config = dict(
    d_mlp=128,
    norm='layernorm',
    norm_place='pre',
    norm_eps=1e-05,
    rope_fraction=0.25,
    lr=0.00332,
    weight_decay=0.016,
    schedule='wsd',
    dataset='wikipedia_en',
)
Each number is 128 + 24 x the weight over its row's rms, rounded and kept within 0 to 255. Layers, rows and columns count from 0. The size above them is the row's rms in percent of the matrix's.

# layer 7 MLP down (transposed), 128x64, rms 0.252, rows 114-127, columns 32-63
size [ 98 106  82 113  92  99  97 105 108  87  97  97  95  96]
[[117 138 128 133 127 134 155 104 120 149 152 143 130 129 107 150 144 140 132 174 137 123  94 105 123 136 165 147 182 130 110 141]
 [117 160 121  79 140 117 107 154 136 148 136 100 107 159 135 141 132  87 115 116 140 133 106 103 145  70 182 156 136 125 145 108]
 [147 139 143 122 171 137 128  95 137  92  89 138 107 167 107 159 155 153  90  87 125  97 155 115 171 100 135 135 119 123 119 109]
 [105 158  76 122 156 146 131 157 126 151 131 141  63 141 116 139 130 147  74 104 140 143 121 137 102 163 140 117 139 113 128 123]
 [190 125  71 149  85 128 115 153 133 121 113 112 124 118 131 136 177 161  89 132 144 151 156 109 146 124 153 129 131 125 101 116]
 [133 106 128 128  77 141 121 104 143 169 104 154 163 126 146 118 178 151  85 132 113 138 106 128 126 138 164 130 101 133 115 164]
 [173  95  77 134 126  87  95 142 107 130 157 153 112 138 179 158 107 116 128 111  77 139 106 131 148 135 171 107 103 119 104 128]
 [120 153 109 144 118 152 109  70 138 157 110 109 124 122 129 133 176 121  92 129 167  84 116 128 150 151 132 137 147 120 184 109]
 [151 135  99 143 133 103 117  97 114 137 108 130 120 121 104 117 143 116 101 113 148 162 113 101 161 175 130 119 154  62 138  96]
 [114 136 109 119 136 132 128 166 152 157 173 143 117 130 159 123 147 123 127 117 124 129 139 115  95 115 170 142 148 121 156  78]
 [139 143 127 138 112  94 120 140 158 118  90 110 112  98 128 116 133  91 174 114 122 157 143 121 157 158 148 139 112 128 185 138]
 [112 133 158  92 169 146 176 122 122 122 145 110 130 116  89  95 119 130  86 152 114  94 159 115 162 101 143 100 191 130 132 121]
 [130 120 141 133 147 137 174 144 194 145 126 103 141 131  97 139 178 133 117 171 128 139 143 104  75 138  73 118 154 117 140 118]
 [ 96  82 106 113 135 135 118 136 114 139 115 112 130  97 136  86 113 148 172 138 112 151 150 150 155  99 169  92 104 121 132 127]]
# layer 7 MLP up, 128x64, rms 0.268, rows 115-127, columns 32-63
size [100  78 128  93  98  96 106 115  90  98  94  96  95]
[[138 110 152 155  94 136 156  97  87 113 144 108 138 121 142 170 148 129  98 134 102 160 164 139 142 136  86 154 130 106 115 124]
 [135 153 104 121  73 138  96 143 123 134 139  93 109 129 175 119 134 114 108 144 120 132 112 146  98 119 173 126 169 133  93 132]
 [ 92 118 107 162 125 104 140 113 103 115 135 144 132 159 161 153 190 141  95 112 123 142 154 129 112 172 135 146 112 127 136 153]
 [106 131 103 133 149 114 106 170  90  91 159 170 104 140 109  94 160 121 135 124 104 147 156 151 165 142 122 112 158 121 116 141]
 [156 109 114 157 163 122 125 107 111 150 124 180 105  97  90  96 123 148  86 108  89 107 129 145 129 151 124 115 131 121 103 214]
 [103 107 127  74 131 105 109 136 125 103 122 119 155 132 121 154  93 124 138 130  98 155 168 126 179 134 145 119 110 138 132 155]
 [ 81 133 175 133  80 162 157  90 123 135 122 109 133 162 138 155 131 124 126 111 116 172 100 135 144 157 122 124 120 136 115 167]
 [102 106 116  88 162 142 106 117 100 141 127 142 137 101 152 117 124 170 118  72 119 127 130 133 118 114 165 140 113  91 146 130]
 [133 117 160 145 121 100 133 189 116 120 136 106 138 141 108 121 188 127 130 125 120 150 112 141 159 118 108 136 146 167 132 116]
 [ 91 130 157 145  97 109 127 141 124 101 134 124 100  98 135 149 137 177 142 165 117 127 138 174 150  95 140 115 118 183 151  98]
 [111  75 116 125 142  97 170 118 134 138 111 166 157 124 163 133  95 143 136 146  95 150 122 123 124 132 155 149 131 136 168 125]
 [101  99 120 102 125 144 120 129 117 139 113 138 147 142  93 154 137 135 121 151  61  81 151 153  70 128 101 124 116 125 133 121]
 [145 158 162 140  76 118 141 116 133  93 156  91 132 148 134 134 131 137 116 102  94 157  99 107 108 141 110 151 109 143 149 131]]